{
  "num_hidden_layers": 8,
  "hidden_size": 192,
  "num_attention_heads": 3,
  "num_key_value_heads": 3,
  "head_dim": 64,
  "intermediate_size": 768,
  "vocab_size": 4892,
  "hidden_act": "geglu",
  "norm": "rmsnorm",
  "norm_place": "peri",
  "norm_eps": 1e-05,
  "positions": "rope",
  "rope_theta": 10000.0,
  "rope_fraction": 1.0,
  "qk_norm": false,
  "attn_scale": 0.125,
  "bias": "none",
  "tie_word_embeddings": true,
  "parallel_block": false,
  "extras": ["capped logits"],
  "init": "uniform",
  "init_std_qkv": 0.0411,
  "init_std_o": 0.0411,
  "init_std_up": 0.0411,
  "init_std_down": 0.0205,
  "optimizer": "soap_variant",
  "learning_rate": 0.00591,
  "lr_mult_o": 1.52,
  "beta1": 0.95,
  "beta2": 0.99,
  "lr_head": 0.0111,
  "warmup_steps": 200,
  "schedule": "wsd",
  "decay_fraction": 0.752,
  "decay_shape": "exp",
  "final_lr_fraction": 0.0,
  "batch_tokens": [32768, 65536, 131072],
  "max_seq_len": 256,
  "doc_mask": true,
  "train_tokens": 241500000,
  "max_steps": 3695,
  "dataset": "wikipedia_en"
}
Each number is 128 + 24 x the weight over its row's rms, rounded and kept within 0 to 255. Layers, rows and columns count from 0. Numbers have three digits each. The size before them is the row's rms in percent of the matrix's.

# down: layer 5 MLP down (transposed), 768x192, rms 0.143, rows 362-392, columns 128-191
# gate: layer 5 MLP gate, 768x192, rms 0.15, rows 363-393, columns 128-191
# up: layer 5 MLP up, 768x192, rms 0.152, rows 363-393, columns 128-191
down362 101:138107089130172141145117123138135116133095099116171127091085117125150111139100096159123119147146134112144127137144159141121130135109149161118189153121120129108142097106123113114101149111116090
gate363 092:110110065112106136145145176126122150142164165120108118115123114121140146159117081164110109106110131150137146136111099143154138164086134112121083129111089152127117110120106126182094151115145140
up363 099:175094105133105113145132144101092160121147116102107103110181120114151193143145115125124126162096154135128092122121162173180146141115120140133147172160170135146149149159128125102107111078154135
down363 088:133126130126172124084114107142134136151130129166132131126135141108112105119095167137157092126118144097126127134107123099082143128174139104096130129115111126149138146152115123149169104120131122
gate364 100:132107129127144101115095097114136150120132131134131102157087157105144073112120118120101092094147131134090194075108099122127131145133141146129128161164139124113111126119147132126112121126123144
up364 100:151127160147118145134109141093130130140103119102160132115112145122120133134103097131113085138144108158112132109149131110152164141136130154132131133152136140095102099115105092070135097205134130
down364 103:124137110115096125117143132104148138129124129129142109093151112181176133101151151126154145109129092172123130137166121123142095093118154139117121146132122134137130093153135149110140119119145127
gate365 102:124127124098080108169135112137122137093109163133110113138141099135080117168163130120124174131141143102162133117110146128134089115136077097089129043132135111102124135099143109112142123144100170
up365 098:156187155122116148138072140154128113148114150108106162130148092119140152130116144127204113091092134140158109100092095167136107115146117129129094147078106154113146131093145081114162132149134144
down365 089:092112090142093121139140106144087116099152126118172080132112142134126096143183058118089172132174111125142136146141149110160132144133181105122147100173147116183112138102127116123123104152178119
gate366 097:153098147102173118164129118180126120138126162119139142156136098136095108157087126124097107140105151104107138116132132155131114122136167141146137104147139118100076136130112110162170102170092126
up366 098:113093143160091113061155124180130144176134119153103094150115161118101127144105096162097126177083148134122156139148111106150153120154130124105110091135104118113100117153129155088153133140121139
down366 097:141105134104082101189096128121144111147122117115101079113101120131190139140170142105126142082115119153156091152103126081109123145140125108126107109097119079109159146101134099094135114113146133
gate367 098:137159070158101138127097161128113095126139146125072118145171145149111179141138099131101148120102131116105135134156161148117178159160104084140149088151130115159128131118142124162138136126139148
up367 096:140098140116115116136154104102188137142128150157116112111106157107119135100079114116122105144117107111133142105120091116137108160128169125149140187153145162108115095163135150080163134110087120
down367 102:133120143146125122126134154131143153165096115073110147136108145129145138137154086112137150054146184110134118099150142138080127120134109148096117154163160139140117148149160138113143123107130112
gate368 101:101113141144126132132059137122131126144118112137157158135134118099091111175130089135114107152081131113159131152124093167136141098151126126117123128138120132143114123087122162112143111143135099
up368 103:111119145139105128109135125129122116094153104154139110151113153149156104089100114136121082124149130132115101137102151143141105153078137135136124129200098146106110125122119104101149143095143147
down368 105:161177138140136165110088173111109114134112142146152128100123119159133111056170173092141136116102093132089176125135133152117151126178141137154148124126140082125141132117114138142154147154128156
gate369 104:150133130119134120147148163134119120151170137138144111107132172154188154137125134144134175084144132108105117112127138141131150104117124129090148101140157128106100114115191098111115104147124090
up369 102:147130115134115160154157084136117090118098110101095127116134091153094117169132131090113108153155138130162127065158135123158129133131083080136160137124126130123126125153093079136144137101120144
down369 100:138138145119126131114127162168124131124102089182140088109114159139161124136087143157163178096128127121138111137136160144125151120092090147108127136147162156131108101108147126115090157124147108
gate370 087:128117095146131141115114091164096140174117144119205111109124116067117107109142160108149104130149144146164113103112177110154153169123114152098124155094112110164110152115090104164150144152101118
up370 087:144136103114149137118168121103141113141147108156110115127129141123151113118074144107103143124082121150133156103126095132141141173081173103143118128145080123137141121122115086131109158113147125
down370 081:136106170136134158148097103172139154131123126101172131131135098150090099112169132164085089151173142104137112136122167137127136122174110136108160126124126155151134154146135122176134095115075121
gate371 102:169137117143160111119128128118180122152108183100151134106082148094085142122136125161143100150115126132130150099159146160113144101110177169128130155119121118100113124154118110067140143103142169
up371 101:130105139173132125143133124150109117173193141182142081104114136111104132128133151133173122117148136154172144124164127136143074133102151193071160114123104126162099124187121120142133158136131126
down371 098:117121152111082143136121124094120106136126141110081125136106154157141088126102132174128091076088142139103089114097141145103136147150105078133100108112149128118148122104128119148133131161113121
gate372 107:103146120087143144133105153136166126109119102184111151137166151100131123128139103159103145131102125114142097145097098142147122123164168148143118108116130128152118085136103138167093110113130094
up372 114:134117117072134064124103166115128126100094123124130125145108144154100153051120138157097131127115121135123142119144091114108115135127102134115136148124133156180139140175111120148152110151157112
down372 110:174099172093100142122128121122131096123151126149123160130104158095135067152152144149126144132096114156087094149147140133136109124114131124151147121092137101125094115154123125151109137158130092
gate373 098:101113123104142147122126110128153115137144094076120127132102148147168151098122129156134152116101132147092100141113116143141148138176102083098142181162118119118114131088168128092147088109101075
up373 097:136096133112125116134119124134169118163147130126120092119113113151138125139144137151144149123147133124084145128096187099126125126160114166151117124094137162110110110123055123097150153134114110
down373 097:117094109127133097164150111155109134116118113133113185135107144126120116133115133130159124088167153111160154133155072128117116151104161140132141101115129128159125162113137127153108122147137119
gate374 096:161139139092182146110156122095135103083135128130140141105105136125103117116119071158141145156134160094128130100185121124135111104135124123094128152137141107115166130099128138131145115110140146
up374 096:091174166141132148096160074172136088132124108141082123185136114171112104127166116157117121138106116172090176148119076108121146118171111114196159134123121115135108112150131142151088113162185119
down374 101:106131127135147135143112163144146167125147174143085118144099139125131147155161137109147099104102115094134107111112145131133128090124122136122160116137138127155129159151130152146129120100124103
gate375 092:144116128096108119117110150112125116092151127151137087110124159113135138117129121155113142100135149133147099119087164135132066155129126102156110062122119126121121111095151160157089109117157119
up375 097:090109116135129113102122130079114109102145113104096092151145118140118138167133139092136094136124095110113153103163101120121159127130089164098117171114124105118173154130138125131083129100120117
down375 098:163108095123107126141102113177121136160141122163125183128108128123113068131086109139127117165147119121146142093117139107101110110108152104173171140135135154122111117108092127118116129096121143
gate376 103:125144152111119093149157130139172095161138132138145120132118094151103110150119142114147146106094127115120138078171130131087149142129153150154133137103129108162175117110133117096130137167136166
up376 104:119126069121134105128143150183124083142092104136157121136100115099101154118132106131124142126136150062134126128142095111083114141108147143119139155104124150117163098137121130163145146147131120
down376 106:103104130176142168098091148123127107123104119123119128116144137110088146154110115142128151143169138091116086117089187120151150127155131067120132100147107122111116185120147181164116141142090105
gate377 100:164163107078106095169112154133137097118151135112145105102162096105141113135162111162122131122111117169127133132097132177138150135094121136135101108094143129111086122145054093151168140125123138
up377 100:122097126096133143144153113103120096127100152109140140118129129089102139139162096154103110132124135145133121144113119129164109126143118108144138097103126131136127120100105106169090107125137123
down377 096:097180117133100075153123154127095120118120108146149136129121123164123146121110115111145151142152141096148113141165157121121129098134120155095109149148126115128147147149136173116106128113115129
gate378 096:126117149103096146107182134153118120165078109133099161112104163139141173186142143106129148142130107142144116126160127126171085121129096149132141176124177127130146107105105132161124091155117124
up378 094:144135147152169098109147107136160113126107170135123114117137090139103117093114122157123100116142136126097148144093077130132097114160124078136126122117168104149120118145111137149157134129153120
down378 099:147116150143054147156140151109082122153144126142132163080119142092143126151094143130137090095137100128137112117162151136133116106101120116118145136145157158130078132107113126150069116091144154
gate379 095:145151142150119134189112121100194134079091152139125176126179077155151118109110127137152118127101136160151151143128124112100105110142164106121116102115092143134085130070136093129129106125157118
up379 099:110108157131117151113097132158122114141128123089111151142137107133131131188115133135128172115084145132143129115153095136108128154098148097126110127110078147115157118101140140114133150128084126
down379 094:135135147098141132106142100143124093109095137100101092105085116134099092109141155107085088149136100136129126106108163133181114149166115131131154109184106106143093168097162091132128115131157128
gate380 100:115112120093130106143093113109094076135136137154088112148088142138080149114086117121176148117120141120158148180113123108131111117119109062097134134157125160175104109124157118139131107118128143
up380 101:137127169124081125159147128132138097131130107147091115147087104138100137113124146144146154156131104168123122130109158143139130102145133148123131128145148106106159136084142093088140145137150155
down380 102:089138103126128149125103128086143152133136109152142134135133118075153117136122099150092121086130133115093092108082127134158152091155089126138144132120130165128143144134162099109125142141083085
gate381 097:125121128106113166136144141090143131143132129135099093191111142126127073123116108155149124098130129162143122087149125117108110155147074097138136084145113138166152137130121122125082115132098131
up381 097:153128124140154181142112193134156162120138147154118081147134131085130120126124141124133100152147168169146161153126202105166141111122118091136139135111125125133114146085100125139122154110143149
down381 100:111157107127113114103137128138120089166108114094126117139123141126106067125121128159113126113124102173149095126140097177118112130166124098176175088144117115133127143117112121112124108166152129
gate382 094:119134117115095143099099132120100123084130133142158135164153074173120114152106162094160119143146123157111137130143129130174092102132154099091113084131121131083116111150089114116087128102139155
up382 098:141111127084103128119136132117089143151137076130164095174114110114092118102127105139138137156158096166121147112129127144151127116112137151135135141145066129112084178161131113165133104140128125
down382 084:141111153210173110091100090101165146125085172141116115119149152150184109157154113130097125125145169101112115153132126092085113155142095109138125126144176137106141104132128144093119165147122093
gate383 106:144150106091072145140128126150127148137089167147091141098145132141144107172131088144123122155159099149139124145173133137123164136120114113085144096128098128100136127132119139146172085157141114
up383 104:131154131096126093079132143135130132169139069091131132120099131119134170143094132133154163107094126113143160154148138087134147122078128113136145134092135109144137145122146128128153124136087115
down383 109:098122133147079133062138149158089144095136129139150106153135129086104100114072128129137102158101133111108137104133126087132095137126122095113108103105124132148152121108110149124140169116168141
gate384 097:147150090115111116144141113151083151125106174115113088115129143151151097125107131118134141116113148150143127125124158118107102156120165110177128139114135133123130133116106134132154148097157130
up384 100:174135118125120152143139103135096113103090194088101111103130128142114116122106126109148149159158108116166160153114128127114121136134160122121113079085130104135165128091144120136116103152135101
down384 099:198142107091137152183147133125143130129108176123126113103175151099102106107147151161155137120092138159130138114113106172131106182135145134116130101188121122090200122165075108117146085122183122
gate385 101:091159168137139112131119131127108182174051126114124168159137109123132151151113105125110116129118131157099139114141082158166122099127138119115100106164136133115092146147133154115137112133123143
up385 093:141105098128092132110171089119138085116182148163149142128138111098098138145179175120109112151109083142134139142130168114097131160084130099139127134132124102157112093152113131114115161102139101
down385 101:114120143127131136141148206151135139126125140076105117157110122123123138157163124178133119126115147143152133126145130127115099117172100148111138092092127129153132140074109132155110193107100129
gate386 203:112105111178119084122080133117099151147108119156149139109166169068160114148128159124165147129146153136134091119128143136109122123136081160117141128117105069135128118167109127144149098126124127
up386 128:134101150116144147115122164160128191123100139128156126151132072096141118096151140138110160106147157102153121095130136130109136137095128117137125158151130172146085151139173104099145146090088137
down386 089:153126107176079124125070103097084108098130118116115110096166184115152116159140121126144130137110136129138115128141141106127141133149109145137145111091098065112120103140105130112118125120127115
gate387 105:146132110095132113138137128162116172163130119139180090143104115141174144128093121153115128133116149098133137096118143131149119094088129145111145106164144107136134176130113088097088125114153143
up387 098:108099091128164138137099139095110112079139063103107158139094127159120104114200136125109146122125111155135140125095117124150147173113136140068141135080138140170119123129120177146150143108149109
down387 101:198161145141142130115132092113113097162053151124117139129123102101122131170138117161151175134104140117147182143154105127115106112142114094145125157157150137164122137134114131150149146146136113
gate388 102:125132105120116153146092192147096102152120116141150165135134097135149141125110128100117100177104132130124102123105145125128113147139144138146111149130128107113148118117102132159131091111094118
up388 099:131090085120120173083133126151138100121059099131162160149095157138127093175161108137159116139142142126135156086134118141102147164188120154108161177111114120094148107176124146101142122112156090
down388 096:118090119109107179109125123117148179158130075131122067081139174125126136159108128111111100113094115120123151160112125100134154147104112123156086115129140082109119143141106110124109105140098076
gate389 094:087126147129083117140108111140142133138186103122095124147098096101138139165108123137154134185173115147132077132169107092122130147151117125104150132100152144139121157139111146134168122099165106
up389 095:161155144111115149156140101131100117105124110075126147169153150119124121106137089143105102104119140161128118168145109139107085145133165121121150127105156105093140098163141120136127184138143139
down389 099:138109108120144144095139162084137122123137129131116093166087170133128142193161151124176162133129174074165126104126098096146175135122113128131163125125123141127087131130113113118121098124135138
gate390 103:096140133133115114174076153121171105139139151114085180105107146117118172164113137108173155112155123130111075127149145114109111113104127131153138118134123141122132165113129114109141136147155126
up390 101:086091104132120100122132062161125121156173105149121175144132126115118123087089137120147114140148130091170137134126166132108102145151107158136101152122097117124142099100135151098108123165149126
down390 103:143161152103136144124091127108154108124162131157122127131123084094111084153130127118148159130090138120124126097132181088155143107174145124136161131099104121140127144076124168125171132136139130
gate391 135:129086145126114085109098115120123134162120140190127109109171166081157128148151150140126152115180154109134083145096170125137097124141087144126123127088124131109135150178099108143169104151121165
up391 134:129167148108144180117162144130152107097130134071103157138104085175090112130102109101120099130100117131117160111123079126107167139120167099135137125149137131126138098072145128096099143120156096
down391 087:136107131115131107174107142119128117123188101205134145114142142097140123134149145144115130171199136148148150160110168165113086117112120119110133162143111163139139145157128134119134141119118148
gate392 103:173152103120109147120145147158124114111153133131170112136128172120108132138152153122101099128165140137191110170159111093115141167106143133137170162156131104146124121114134091134116122097160133
up392 099:150110118183126084162148123141131135125094103117146084142117137125112105135109099118110123184095120097193100111108201104126128142119141118143138143140154138137148150143158145093085146124087150
down392 100:136094120124120159151136128134144127113158103161151119129121115075164137117093094184074114094119177136111160144103148128107138096111149119092118127125121109125185094126124118120129120166137099
gate393 096:088126125125138175118131119099169116114144130131113148100110139156086099128117151162116123139110127123140120153173118121146151148125154082101151126158108099124122177124073124126130149113131105
up393 100:109110109076170130104147120121141132117126106123137111138160124134129083106118101141111199120126163127108126145093125168138088147118144120141112139147125144104148158123125154140112142159141135